Weights of a small transformer language model: untied embeddings, 375M tokens.
Each number is 128 + 24 x the weight over its row's rms, rounded and kept within 0 to 255. Layers, rows and columns count from 0. The size above them is the row's rms in percent of the matrix's.

# layer 2 MLP down, 256x1344, rms 0.0604, rows 63-124, columns 0-111
size [103 100  96  96  94 100  97  96  94 100  97  96  95  99  95  96 100  95  96  99  97  98  95  96  97 103 100  99  95 102 105 103 101  94 102  94  95  96  98  99 101  98  98  99 102  99 182  99 100 100  94  96  98 102  97  99  99  92  96  94 204 103]
[[132 132 149 126 138 159 115 100 120 157 123 112 155 112 101 127 140  84 134 145  85 161 116 100 135 148 102 148 162  93 136 147 102 109 152 135 135 102 123 160 114 140 127 128 135 122 135 153 113 134 142 174 134 127 143 140 155 160 120 128 147 106 115 124 117 154 121 111 120 105 131 117 134 133 143 144 158 174 171 121 140  82 142 162 155 137 105  86 124 149 157 152 182 103 135 115 109  92 158 117 125 103 161 141 145 103 159 164 118 141 129  99]
 [140 138 120 145  84 145 140 146 156 107 150  98 124 132 136 114 128 121 147  99 125 156 147  95 120 142 150 128 134 158 133 145  98  92 140 164 107 152 111 116 118 150 123 157 137 125 111  61 162 112 112  91 139 160  88 123 124 164 156 110  99 149 121 136 112  81 123 179 105  94 155 129  66 134  95 131 155 144 100 135  83 141 109  94 136 112 100 118 120 145 122 138 130 168 135  96 100 125 163 147 143 139 145  99 136 131 104 145 113 108 129 138]
 [146 107 127 161 111 108 100 114 112 139 143 146 161 134 122 139  97 119 179 169 112 110 126  89 119 136 135 128  80 118 104 178 119 132 120 127 153 121  53 144 137 121 190 135 138 148 160 136 121 134 157 116 134 131 156  67  90 125 140 108  92  92 128  96 142 176 135  82 124 107  83 134 127 134 122 160 110 128 155 128 114  99 124 139 105 143 119 146 132 144 147 164 179 159 148  97  76  56  98 147 138 117 140 149 107 100 167  94 151 120 150  99]
 [120  76 115  93 137 128 114 109 175 121 132 162 138 118 122 108 134 127  89 107  99 139 148 113 129 145 109 107 140  77 130 111 123 126  99 116 116  90 106 129 122 138 139 111  96 124 176 112 166 130  81 162 155 148 136 121 137 171 130 171 104 147 131 134 120 155 111  99 109 128 137 153 153 110 162 126 130 161  59 101 103 152 116 114 167 117 142 131 141 119 142 106 135 134  83 112 143 118 137 145 107  94 130  79 104 132 144 100  87 115 115 152]
 [153 113 116 144 144 126 102 146 154 136 119 166 113 153 106 115 153 108 151 131 112 135 138 100 123 132 178  93 132 110 109 125  94 134 113 152 109 175 122 160 115 156 153  93 171 121  64 103 150 124 146  99 118 116 187  87 140 171 147 112 143 119  90 173  83 122  91 110 117 104 158 104 127 106 129 124 102 153 117 177  58 133 131 109 106 112 137 107 107 106 158 148 137 101 153 143 119 132 162 135  90 130 133  95 128  99 134 118 123 142 107 173]
 [ 92 142 130 110 132 140 130 120 117 148 121 126 124 127 153 132 144 178 137 140  92 112 119 141 115 130 128 101 125 135 143 124 115 121 142 155 123 119 110 117 138 122 116 176 138 110 154  82 119 114 102 195 143 128 146 145 141 107 128 135 129 133 122  85 156 130 124 106  96 143 148 172 116 141 137 115 122 122 136 119 114 140 110 122 127 112  81  85 102 136 153 156 109 126 113 144 127 132 141 139 129 135 115 140 127 132 102 117 105 136 139 100]
 [116 114 139 117 149 117 136 112 134 128 165 118 124 135 121 110 133 136 134 135 116 152 128 173 155 108 150 123 137 107 157 138 122 150 163 148 128 117  97 107 114 141 125 154 161 168 148 107  90  89 125 160 134 155 122 175 128 146  96 106 133  90 119 111 128 126  88 109 137 128 110 150 132 127 127 121 138 101 109 113  94 146  95 129 110 118 125 156 179 159 122 158 129 154 119 120 153 144 123 108 143 110 136 111  85 137 167 138 144 113 131 195]
 [107 152 145 115 150 135 105 119  95 152 143 105 170 109 126 135 166  82 146 132 182 112 169 149 139 142 136  61 125 135 146 141 121 128 136 117 137 130 132 135 136 128 113  73 113 147 152 150 175 132 126  92 126 126 121 146 139 154 156 124  92 109 140 159 166 146 129 143 106 158  89 119 135 164 136 140 136 122  95  74 131 127 147 134 129 115 167 112 137 137 132 121 147 151 141 113 136 118 110 125 160 112 128 132  80 121 115 171 148 166 150 139]
 [104 129 130 123 141 131  95 128 122 174 117 124  85 121 154 115 126  84 194 124 165 103 154 109 157 131 131 128 117  91 180 114 129 123 156 138 153 136 126 128 129 113 145  96 126 118 124 131 166 141 136 131 105 124 126  99 149 111 147 115 123  79 111 122 159 132  88  99 113 202 133 120 150 133 150 130 131 124 122 114 124 125 121 112 140 155  83 106 114 133 148 113 126 117 135 129  86 131 148 165 100  95 145 112 132 115 156  79 144 131 136 130]
 [120 111 101 132 136 144 120 170 131 120  99 151 140 135 166 149 125 107 129 157 122 119 133 143 132 148 114 143 130 119 140  85 102 124 116 109 119 123  86 123 129 196 172 134 145 136 115 133 139 136 107 105 105 143 154 148 132 112 118  56 152 135 149 124 155 142 136 122 122 135 148 129 133 139 125 112 138 134 171 120 137 149 113 146 121 109 103 134 131 118 139 108 168 158 147 118 148 138 140 116 140 141 101  97 122 106 129 137 118 132 122 173]
 [105 132  95 152 141 166 136 139 144 119 127 121 124 125 155  94 124  99 140 124 131  93 118 116 133 115 153 163 204 136 124 122 169 121 120 109 113 106 142  84 123 108 122  98 152 149 135 112 194  99  87 105 135 146 122 119 140 144 124 138 146 115 169 160 104 142 106 133 141 149 150 106 131 109 140 169 129 165 124  76 166 145 125 155 115 149 119  80 168 129 120 141  74  92 107 105 114 133 151 133 159 115 123 128  99  95 141  91 130 132 162  88]
 [120 106 110 115 122 135 151 108 114 137 144 145 122 129 118 164 129 119 139 144 159 118 124 148 155 147  86 137 127 145 141 115 145 124 114 153 129  82 155 168 104 125  83  93 133 159 122 128 145 123 144 129 124 138 153 118 147  97 105 137 154 106 138 124 113 112 103 136 110 129 128 127 153 120 131 157 114 102 130 115 124 129 113 155 115 101 131 126 173 115 102 139 121 108 147 109 106 119 123 111 201 114 144 122 115 149 141 111 147 128 104 148]
 [ 55 144 148 124 142 131 159 106 155 118 161  97  72 114 141 127 114  96 121 111 145 162 153  96 154 135 135  99 125 137 125 128 145 169 110 159 138 140 131 129 178 127  95 148 141 131 116 135 123 175 160 187 134 118 141 104 157 111 121  78 158 179  77 146 140 159 140 103 142 113 134 158 140 143  82  95 114 120 160 150 128 127  93 109 153 123 136 158 136 150 140 114 193 144 138 127 134 110 108 127 128 110 197 114  98 145  90 111 124 160 108 154]
 [132 166 152 107  89  95 141 134  83 144  99 109 135 131 136 151 110 132 128 131 113 169 116 104 120 166 144 119 101 145 151 115 146 161 119 106 135 138 145 148 119 141 145 131 101  85 136 135 157 140 129 138 144 102 146  69  96 101 150 152 161 103 130 134 134 140  77  97 130 150 126 148 154 130 137 165 136  91 142 171 102 125 117 119  84 126 117 143 131 123 147 140 124  93 118 117  84 144 140 135 139 123  95 161 121 133 143 138  90  99 101 133]
 [114  95 127 131 103 128 108 106 116 123  49 101 106 111 154 152 156 153 141 140 190 128 116 158 149 177 120  73 140 116 125 167 153 131 167 177 125  90 146  97 102 126 142  96 140 132 158  83 115  88 114 157  46  99 175 134 108 111 165 113 122 121  79 135 152 150 153 130 146 118 197  87 117 113 153 141 116 139 147 143 164 165 134 118 101 105 109 158 133 126 137 146 174 116 148 147 155 121 130 150 160 106 108  71 140 133 132 137 114 149 120  97]
 [145 119  66  73  86 146 147 116 151 116 121 149 131 114  98 129 127 121  88 147 159 197 100 135 172 112  80 131 120 158 124 164 135 120 116 113 123 127  89 147 108 152 174 135 146  74 130 109 153 197 104 149 118 107 121 120 133 112 118 111 154  97 168 125  62 127 170  81 110 159  99  76 137 145 132 122 120 114 124 141  76  97 112 143  87 128 145 117 122 125 151 103 145 151 119 102 151 107 101  92  97 164 129 106 139 134 126 106 139 170 129 139]
 [132 119 156 127 135 123 103 112 123 147 110 116 110 147 142 100 105 108 152 134  96 144 138 143 139 154 103 130 161 149 122 117 122 142 129 132 121 131 122 124 138 121 158 144 137 153 168 133 135 132 148 149 115  91 135 109 147 173 140 148  90 134 129 137 149 102 197 144 133 135 132 151 135 118 113 153  88 119 112 126 148 131  96 143 137 140 123 166 124 127 125 144 131 118 102 122 134 122 140 155 100 146 123 128 109 125 162  95 137 158 116 114]
 [167  97 157 101 137 127 134 115  81  82 104 131  89 119 145 138 138  99 104 133 163 143 136 150 148 146 117 119 114 136 107 155  69 156  88 131 126 138 118 117 169 143 163 134 123 109 161 128 132 120 141 110 133 105 187 117 108 136 123 109  89 139 107  88 110  73 127 109 114 113 187 157 124 132 177 146 171 140 128 131 169 174 135 128 156 138 150 150 151  99 140 181 122 158  58 128 124  80 151 134 148 113 123  94 136 163  65 117  87 102 119 128]
 [105  94 154  85 125 130 157 101 130 121 155 121 159 130 125 133 124  90 134 134 143 161 149 118 147 141 174 118 158 127 148 129 106 127 131 143 125 142 129 182 136 141 152 129 156 127 132  84 165 117 123 115 157 146  74 197 119 107 105 175 124 110 152 127 142 131 152 115 147 114  83 122 130 113 135 136 132  93 162 144 133 156 178 157 141 114 130 131  76 131 123 128 113 146 147 154 123 110  96  86 126 115 165 134 114 125 131 120 119 131 117  99]
 [102 124 108 156 102 126 151 145 130  92 125 113 120 171 148 137  99 108 148 120 102 133 119 170 100 116 148 207 115 127 157 133 135 137 123 102 151 118 125 128 149 111 143 140 128  93 144 123 112 153 161 142 152 111 142 119 203 128 157 128 112 149 117 118 142 104 143 121 127 123 165 141 122 104 114 116 149 114 145 134 112 105 110 120 131 153 125 110 119  87 110 127 146 179 126 154  95 127 110 120 115 147 143 137 150  92 144 138 106 131 132 134]
 [137 142 157 137 158 113 149 141 100 137 107 127 191 105 138 122 113 130 104  98 126 150 110 168 126 104 105 120 143 106 125 188 109 152 141 118 115 110 100 109 144 139 121 142 122 107 117 184 130 161 139 127 115 106 105 102  92 108 127 112 121 136 115  90 136 121 139 144 153 174  79 129 112 135 127  73 158 136 126 108 111 112 139 116 131  95 161 113 164 114 124 173 135 130 113 106 162  88 124 138 130 163  97 123 124 106 109 142 147 109 114 123]
 [ 90 153  97 119 115 120 122 143 115  94 150 169  73 119 103 187 114 114 138 147 124 134 123 176 105 118 168  92  93 135 154 106 121 132 171 116 141 123 135 161 114 152 101 132 137 114 126 144 133 121 114 146 200 137 115 115 131 124 154 112 100 122 134 123 140 148 120 140  87 165  87 111 102 150 145 147 131 126 123 140 112 131 138  93 126 115  72 119 132 134  86 142  70 116 156  89 121 122 116  88 155  91 118 134 170 112 116 136 148 140 160 143]
 [157 129 139 116  98  88 109 131 111 100 161  96  89 139 104 129 139 123 128  78 145 145 149 110  79 129 108 160 129  91  99 125 142 130 130 109 130 107 160 114 136  94 135 104  99 155  74 143 146 120 111  93 126 159 146 141 140 158 129 131 174 131 184 117 103  85 148 135 143 171 138 126 103 136 127 124 141 158 139 117 154 154 128 165 146 180 141 138 162 159 115 143 104 156 121  94 123 161 105 158  94 135 168 124  99 157 152 177 170 147 102 139]
 [152 141 143  99 137 156 106  91 132 128 168 116 165 163 113 157 160 120 110 121 172 133 122 128 131 101 124 135  96 140 137 124 158 140 121  96 133 135 135  67  92 177 109 127 149 147 153 168 153 128  98 132 128 162 120 146 152 174 133 153 104 135 106 150 158 141 139 187 154 141 107  86  88 119 112 132 117 156  95 109 158 148 162 131  94 125 162 119 141 132  95 131 122 134 132 160 103 153 163 146 181 151  88 163 126 107 119 175 153 158 167 154]
 [136  99  67 101  96 101 102 112 122 141 122 137 113  82 133 142 124 122 129 116 149 153 150 113 126 152 118  84 106 107 130  85 143 145 150 151 128  81 156 109 129 130 163 109 125 110 174 155 141 188 116 155  92 124 150 115  91 108  98 129 142 137 145 134 149 136  90 117 123 179 112 129 131 145 148 122 141 150 173  98 166 115 115 131 141 153 138  85 181 155 144 150 127 110 127 137  82 145 122 144 100 118 126 113 136 120 140 103 132 132 155 159]
 [165 124 151 139  94 125 104 138 111 138 166 139 102 148 146 123 137  95 159  99 139 139 107 155 155 113 142 142 119  85 101 110 125 160 118 117 127 163  80 129 175 118 106 145 146 131 101 161 154 148 119 107 109 146 133  98 137  99 148 129 163  91 140 109  85 103 125 113 105 115 151 110 132 124 163 114 118 123  73 119 106 167 139 120 110 131 148 152 121 122 139 125 132 133 121 122 161 120 122  82 100 130 149 118 113 137 114 112 115 147 109 156]
 [ 90 145 129 158 124 137 177 148  92 156 152 107 121 142 125 140 136  86 152 172  73 126 118 164 127 148 161 155 135 105 147  98 157  87 159 118 204 161 127 153 133  88 166 103 135 132 173 117 141 104 158 103 185 137 160 144 139  88 128 125 121 147 130 128 156 128 103 155 144  98 184 114 143 121 166 125 143 126  98 128  96  89 107 152 132 133 123 112  85 144 157 151 153 119 123  72 131 123 137  97 157 128 113 133 160  97  77 116  87 107 122 128]
 [131 132 164 136 169 127 126 117 140  99 134  96 115 151 117  99 174 100 151 131  93 108 153  98 121 175 157 103 132 172 122  67 153 148 147 134 153 106 101  82 102  79 164 160 151 127  64 129 105 130 101  87 107 118 118 113 170 124 150 115 170 177 129 145 113 130 112 102 107 136  94 102 145 134 124 132 133 142  95 119 100 165 105 165 121 164 165 128 150 120 119 117 111 125 106 122 145 123 118 176 124 148  99 107 131 111 146 185 159 177 132 108]
 [129 136  78 113 131 117 103 106 137 165 152 131 122 110 155 157 102 107 192 116 155 171 125 106 107 164 154  76 144  84 147 128 137 168 112 129 142 105 152  97 148 120 130 138 134 107 129 113 115 121 119  89  95 142  86  97 141 125 153  99 125  54  88 136 180 130  99 120 136 139 120 110 131 149 130 126 148 150 202  79 134 103 136 163  84 157 111 105 153 130  83 143 107 148 169 164 113 105 172 112 102 131 118 150 146 158 111 154 133 118 128 100]
 [164 143 113 133  82  98 145 122 141 108 154 144 161 103 136 130 117 107 140 140 164 131 108 111 108  95 131 147  95 163 117 137  74 140 130 141 128 149 144 133 125 143 133 133 146 112 124 136 130 117 110 115 146 145 103 131  70 116  71 161  76 116  99 116 136 120 103 129 104 181 128 198 128  98 116 163 114 115 118 131 127 133 104 122 106 112 136 191 130 115 143 126 104 121 137 143 137 138 132  94 154 165 127 112 130 128 149 113 135 122  75 134]
 [132 171 116 150 153 116 145 147 146 165 124 159 131  91  94 153 102 136 115 110 147 159 128  59 136 133 151  76 125 158 138  51 137 137 104 153 139 144 104 153 102 130 129 121 131 125 127 151 143 111 145 118 123 130 131  84 108 158 123 140 139 133 149 100 111 111 126 149 111 150 142 126 135 112 145 127  98 186 122 129 138 118 147 111 116  85 142 143 114 122 133 126 108 148 113 149 164 134 140  86 127 137 148 169 120 117 106 117 102 108 162 124]
 [138  82 133 146 121 144 156 123 140 109 150 140  95 134 165 140 115 132 169 141 157 106 108 157 165  93 137 131 122 103 123  94 102 117 157 134 133 151 104 146 166 133 132 174 124 111 128  75 143 115 144  82 128 131 111 114 123  87 143 115  89 152 147 134 149 138  93 120  91  66  86 159 135 116  94 163  91 143 161 153 118 120 120 105 139 127  94 147 113 130 112 101 113 125 145 124 177 151 144  99 146 118 115  74 146 126 108 139  84 132 106 159]
 [121 105 102  75 121 173 149 140  65 132 134 142 140 123  99 108 153 140  92 142 131 104 152  72  97 127 145 172 160 133 131 155 141 148 122 136 129 188 118 108 159  85 122  94 142 114 156 131 134 139 144  89 118  76 135  96 110 159 120 156  89 119 118  58 151  69 140 117 150  91 134 224 141 125 161 137 111 141 151 157 142 176 140 139 102 110 102 151 183 144 134 135 133 119 113 149 161 132 142 129 102 161 176 154 103 105 122  78 103 165 119 111]
 [ 81 122 106 163 102 140 138 144 141 102 109  93  93 150 141 170 147 119 154 128 126 109 137 157 136 146  91  80 130 101  71 137 146 113 174 155 156 126 123 137 137 141 104 113 125  90  73  79 100 124 152 160 128 120 107 114 136 112 163 165 129 157 112 131 127 150 125 134 139 142 171 128 121 108  87 130 104 132 107 132 130 111  96 173 118 115 133 139  80 123  83 116 132  96 186  84 128 109 166  98 136 146  92 119 139 131 133  87  83 128 148 155]
 [114 118 107 160 143 123 131 119 158 116 178 151 160 120 121  97 137  97  88 126 123 124 146 161 139  96 123  83 143 102 164 125 117 172 124 118 139  79 174 136 198 133 119 110 113 128  82 155 128  92 141 154 195 164 143 101 145 130 125 138 138 102 117 128 101 120 118 106 104 115 135  85 119 130 144  70 148 115 132 116 146 168 182 137 149  93 124 163 119 124  84 118 118 129 165 127 143 160 156 126  90 123 144 134  90 150 101 114 127 151  99 151]
 [106 130 161 150 152 162 106 148 125 120 105  86 187 133 132 157 143 148 105 142  95 122 120 113 119 170 132 100 158 123 149 115 116 136 107 146 127 133  91 133  98 124 108  82 125 156 104 123  93 117 110 136 161  99 154 149 127 142 118 115 142  83 123  86 148 142 179 110 122  93 117 145 165 112 162 155 125 148  78 150  96 125 145 105 110 152 122 145 171  86 130 129 149 157 117  84 129 114 125 147 137 152 115  81 142 133 139 182 146 101 142 137]
 [124 142 131 124 145 161 160 136  93 135 150 124 115 103 129 134 125 142 100 125 127 133 172 133 126 152 115 109 121 131 125 129 144 122 122  98 106 112 130  94 110 123 124 118 102 110 163 127 146 153 144 140 113 129 103  96 143 141 136 153 114  95 167 172 163 146 147 147 166 133 167 143 129 125 151  98 185 125 135 129 153 123 112  96  95 151 157 114 146 107 114 139 171  98 131 133 113 102 125 146 139 140 161  94 137 136  65 133 108 107  91  95]
 [111  77 146 156 123 122 116 144 144 125  64 122 112 112 136 160 125 113 124 117 149  85 143  97 164 136 162  95 101 139 113 128 138 122  85 129 151 115 135 106 137 100 146 133 114 121 107  84 137  99 112 128 140 131 134 114 128 121 107  96 104 119 112 100 130 126  79 141 118 103  97 139 125 131 158 130  90 135 109 136 146 113  97 110 131 137 135 141 149 101 127 121 130 136 108 149 108 133 108 141 109 114 109 113 131 136 150 136  84 144 120  92]
 [137 147 109  47 113 110 158 107 126 178 130 142 144 145 130 128 173 110 130 127 140  96  79 175 124 134 151 122 110 111 158 144 170 113 136 126 103 121 157 151 138  98 135  75  99 167 120 157 115  91 120 134 131  93  87 141 153 142 146  91 106 133 133 103 148 136 143 123 128 153 154 132 119 136 153  89 104 108 156  98  78 134 136 121  91 172 125 138 149 117 139 100 129 150  99 141 126 180 104 160 132 128 149 162 109 112 148 122 161 165 119  96]
 [117 117 151 151 176 108 129 126 168 123 111 123 133 158 133 117 137 108 136 113 151 147 167 165 131 191 110 130 164  79 107 113 116 130 130 140 126 120  86  99 129 121  96 121 148  91 107 139 140 107 101 132 152 152 176 145 138 133 148  94 113 111 131 115 150 158 138 116  82 134 104 148 119 124 127 107 146 168 152 116 152 114 109 155 150 130 142 144 165 136 152 148 121 122 115 144 113 134 115 147 101 126 116 155  78 150 127 123 110 122 129 129]
 [141 126 191 133 147 141 101 120 142 117  88 164 141 137  96 143 142 116 148  85 126 135 162 152 142 123 156  99 139 136 106 134 156 144 100 119 135  82 129 136 109  91 112 149 120 117 159 110  75 121  72 144 120 123 143 116 149 110 122 139  76 141 108 170 131 113 155 148  78 145 142 116 175 131 123 109 121 125 141 113 145 108 144 162 123 114 107 112 169 128 138 145 135 131 143 138 107 134 105 131 111 135 128 157 135 122  71 172 117 163 154 156]
 [127 135 132  95  77 122 121  97 144 165 145 160 118 114 147 113 128 127 131 121 148 126 151 122 126 124 122 122 136 131 151 115 104 162 135 174 114 117 125 120 118 143 124 135 118 104 127 104 100 153 125 132 123 114 172 155  96 122 137  90 153 154 147 137 134 109 132 124 129 122 152 127 155 104 146 119 150 129 115 116 162 147 165 115 113 149 133 123 133 115 132 137 132 157 105 109 161 159 144 117 124 115  90 178 123 109  91 131  97  87 125 128]
 [ 65 159 142 131 130 120 127 161 150 135 122 133  86 130 123 176  76 137 127 148 101 129  83 151  90 130 118 133 113 127 140 144 108 168 121 118 119 123  93 131 153 134 105 116 166 115 111 113 144  86 161 168 165 164 118  98 126 122 124  97 119  97 104 145 164 158 138 118 134 108 116  94 193 101 120 149 142  99 158 104 103  98 139 121 146  90  89  98 133 105 129 126  72 141 128 147 133 157 115 148 142 155  93 153 152 105  90 145 131 144 138 174]
 [115  98 139 163 113 127 125 140 117 110 150 112 140 117 135 135 207 166 116 111 121 144  96 108 121  95  80 100 136 110 123 145 136 155 130 155 200 100 136 111 169 140 128 114 131 132 114 157 100 108 136 112 160 123 111 134 154 114 153 161 150 148 109  96 152 159  96 108 136 141 173 143  82 111 167 150  97 116 116 133 176 113 134 111 121 160 103 128 142 147 128 149 137 156 153 121 186 123 115 170 113 125 110 123 121 137 134  97 112 173 139 151]
 [133 118  95 123 170 108 125 130  86 137 147 126  95 100 141 165 164  58 143 154 139 110  83  89 131 104  78 124 155 121 140  94 187 113 100 111 148 130 142 119 108  90 145 153 132 152 115 154  94 122 125  97  90 120 109 109 126 142 135 127 103 151 127  96 140 108  69 135 108 136 108 101 118 142 157 134 188 143 110 118 151 130 106 106 134 125 147 161 130 100  68 140 100 130 100 138 133 120 109 144 175 106 149 148 152 152 113  95  90 114 138 118]
 [118 141 102 123 117 106 145 110 159 114 152 105 119 153 125 121 107  85 134 127 122 115 156 114 169 124 142 127  91 165 143 155 109 148 109 125 136 125 192  98 122 115 136  93 122 146 130  99 135 119 138 148 141 122 130 142  59 144 132 118  97 147 117 125 160 151 142 120 131 111 147 120 120 105 139 123 127 102  82 108 135 109 148  85 156 106 143 109 141 120 145 121 158 127 108 162 103 131 154 130 120  74 111 136 104  77 171 138 184 147 106 131]
 [105  99 129  77 148  81 144 103 161 145 139 170 115 168 162 136 136 103 143 172 152 148 150 147 169  96 115  75 161 113  82 144 166 116 147  79 118 118 114 171 150 163 161 125 124 116 107 111 148 127 152  94 152 163 140 109 135 117  96 179 127 129 188 169  93  93 147 153 142 148  62 135 106  88 128 138 119 138  90 111 128 104 141  80 151 115 137 105  98 124 162 109 120 118 142 104 103 133 157 129 157 111 112 123 102 131 112 106 124 147 130 164]
 [136  97 102  75 114 140 138 103 145 124  96 113 114 112  96 153 117 135 141 126 116 124 117 151 146 120 128  98 169 148 101 146 112 147 119 120 117 136 124 114  94 150 144 141  79 116 114 115 134 138 118 166 107 175 141 130 152 135 104 147 136 158 119 125  81  95 127 151 172 121 157 124 110 130 177 127 206 170 140 113 129  93 160 137 108  96 168  71 127 145 155 101 109 140 132  99 103 127 146 127 164 133 136 109 128 107 115 140 118 117 128  90]
 [ 91 130 136 172 117 152 158 126 120 124  96  77 133 137 125 123 107 123 161 124 107 116 149 169 115 150 154 137 161  79 167 151 141 141 159 125 142 142  75 148 120 146 131 133 129 188  94 113 120 174 152 119 138 127 171  98 121 139  94 171 142  92 125  84  96 137 126 160  90 125  94 141 156 115 105 140 158 125 138 129 145 141 140 148 148 100 195 141 121  96  98 159 148 117 149 122 107 147 154 154 148 142 139 114 160 143 140 138 141 123  97 132]
 [136 141 152 126 144 102 107 131 120 124 136 101 139 181 148 120 127 182 120 123 124  97 135 148 100 143 174 107 127 141 151 120 152 131 114  99 113  99  80 147 163 145 122  94 102 114 118  99  82 131 186 135 110  88 132 139 141 156 169 145 135 111 115  93 128 130 110 125 161 103 157 152 115 141 160 140  73 140 131 108 128 123 120 173 124 196 147 134 134 155 147 162 103 162  88 137  94 112  81 109 142 131 127 126 178  94 113 155 141 117 175 104]
 [119 156 146 107 150  75 126 108 124 153 161 102 163 108 124 139 150 135 124 112 132 165 124 145 143 110 126 130  57 147 132  95 122 100 110 109 123 146 129 112 131 114 148 149 145 137 155 133 116  99 164  95 163 121 139 165 155 118 151 175 121 107 139 136 117 110 118 117 127 113 115 103 121  88 125 116 161 112 134 144 116 124 122 134 108 121 133 124 162 132 144 156  93 147 110  81 176 159 131 129  90 154 131 130 122 171 147 113 170 153 132 130]
 [155 113 166 109 115 145 161 109 170 110 141 122 132 165 103  99 104 131 127  91 110 119 141  87 135 132 143 148 146 122 126 102 102 113  82 112 155 158 143 185 108 185 142 130 141 157 114 142 122 127 155 105 122 109 135  76  80 144 100 116 133 129 120 103 143 195 126 100 131 162 118 159 133 134 126 147 150  93 178 175 126 139 122 123  80 118 161 141 125 126 103 113 157 109 117 169 120 124 119 100 128 137 141 106 143 137 170 133 110 164  83 137]
 [121 107 131 149 160 126 159 126 167 156 129 119 156 152 145 123 146 104 133 118 137 162  93 139 115 141 136 125  75 174 168 120 144 126 121 144 107 119 164 109 138 140 149 161 133 158 129 149 103 115 130 125 115  88 131  83 104 100 139 126 125 145 140  94 134 137 110 100  73 105 149 118 141 139 154 124 134 140 100 114 132 123  96 147 147 130 163 187 145  97 161 150 148 126 123  97 131 127 115 160 149 128 115  97 109 119 120 119 134 119 106 136]
 [138 150 110 118 123 144 111 173 122 131 148 106 145 145 147 100 162 181 134 142  59 131 131 125 116 113 128 152 113 120 141 134 126 116 106 183 147  97 160 133 154 134 165  96 119  82 150 136 174 141 148 166 117 148 158 147 136 100 131 131 169 124 103 112 122 128 165 167 138  84  89 144 175 141 177 119 132 124 103 115 141 157 125 114 151 136 194 128 129 145 165  96  79  68 129 139 158 121  99 158 122 113 123 148 134 133 113 141 116 111 115 130]
 [140 122 103 140 132 145 108 155 136 188  91  80 130 141  98  92  92 117 102 101 144 131 113 147 112 111 175 142 115 165 151 157 112  99 129 140 166 132 138  98 137 149 110 142 130 162 103 129  86 125 124 134 142 135 130  86 113 151 138 111 101 140 112 130 163 137 115 112 138  95 111 115 121 133 104 125 107 144 141 133  95 148 154 117 125 151 107 130 136 120 128 121  72 114 128 123 170  91 123  88 171 162  96 110 121 145 122 116 102 117 120 136]
 [106 115 114 167 155  88 106 136 117 126 121 103 103 133 106 107 153 137 162 140 103 115 131 149 160 157 141 159 132 124 139 133 123 150 120 156 110 143 111 142 125 139 138 132 152 124 172  89 136 130 186 129 156 125 136 166  92  99 110 130 126 149 160 129 133 112 115 153 159  92 102 112 110 112 159 158 103 142 113 141 134 161 100 135 125 118 132 119 117 144 107 101  84 150 108 162 124 134 123 124 115 125  89 150 134 178 172 123 149 122  91 109]
 [129 124 134 150 123 118 129 145 145 154 124  94 132 109 142 122 150 138 141 162 106 158 130 155 117 117 137 188 117 186 138 115 144 139 170 104 136 115 132 122 137 146 169 116 107 100 142 128 123 171 169 136 131 103 129 113 136 122 142 141 115 136 130  93 118 110 133  99 147 148 161 151 148 122 116 154 114 136  96 141 133 141 113 173  98 134 115  87 117 129  84 113 128 150 100 137  99 137 110 110 139 104  73 132 128 151 145 105  95 155 137 131]
 [115 160 130 124 123 125 130 112 114 120 127 174 118 153 138 157 110 118 130 145 152  96 131 117 148 114 133 132 150 109 128  97 136 126  97 123 125 100 124  82  63 101 166 107 119 141 145 153  96 165 126 161 118 109 133  54 137 133 121 123 140 131 119 181 129 145 118 147 147 109 116 165  84 145 163 126 147 118 130  98 121 143 115 143 134 143 137 121 154 158 123 122 109 144 128 123 108 133 143 137 128 132 156  81 133  99 138 145 117 160  81  99]
 [134 119 121 152 125 138 134 134  97 122 134 114 162 133 154 129 142 131 143 146 145 162 114 131 110 106 160  94 165 157 111 155 150 116 177 143  98 127 148 103 111 141 113 136 141 167 144 143 145 127 135 149 113 148  80 123 119 104 155 118 175 148 126 111 137 141 143 196 120 162 163 110 164 103 125 148 118 110 137 167 136 132 150 108 171 129  95 150 159 145  75 137 153 136 101 133  71 131 100 143 124 139  98 117 120  92  83  89  85 118 115 128]
 [125 114 114 129  98 116 137 136  99 120 137 111 155 104 153 107  80 129 128 115 159  51  92 134 138 110 167 115 160 100 104 118 177  74 120 144 111 114 130  64 130 131 135 125 131 155 145 116  95 147 158 145 109 118 134 141  84 117 106  93 152 122 114 115  97 134  95 104  99 110 133 114 130 123 114 148 123 134 137  98 120 158 118 151 140 110 158 134 130 109 130 135  93 104 124 130 136  90 132 146 133 163  96 101  86  92 147 171 147 167 146 141]
 [133 126  99 124 127 182 105 124 110  99  79 126 103 116 104 110 136 121 123  99 120 133  96 134 108 110 134 106 125 152 165 132 144 119 117 113 102 129 121 111  90  90 105 124 132 106 110 148 115 154 147 129  93 117 144 131 153 124 153  87 160 131  76  88 134 134 135 111  90 120 113 100 113 174 122 123 164 170 124 108 159 140 100 148 126 170 132 137 113 175 120 189 180 163 105 147 133 143 125 186 117 111 103 126 169  84 136 134 158 162 157 124]
 [105 111 138 134  91 179 141 142 107 134 110 118 120 139 117 149 170 150 101 165  85 103  81 156 106 133 121 145 102  97 125 146  91 121 162 116 118 121  88 127 105 138 130 113 116 164 136  99 120  92 169 137 132 169 147 161 171 151 131 189 125 162 129 129  81 105 134 105 121 128 116 165 117 125  90 123  87 118 133 130 135 103 145 103 140  78 118 166 119 139 122 122 144 129 140 111 161 106 127 168 129 149 136 147 147  80 137 113 152 138 141 154]]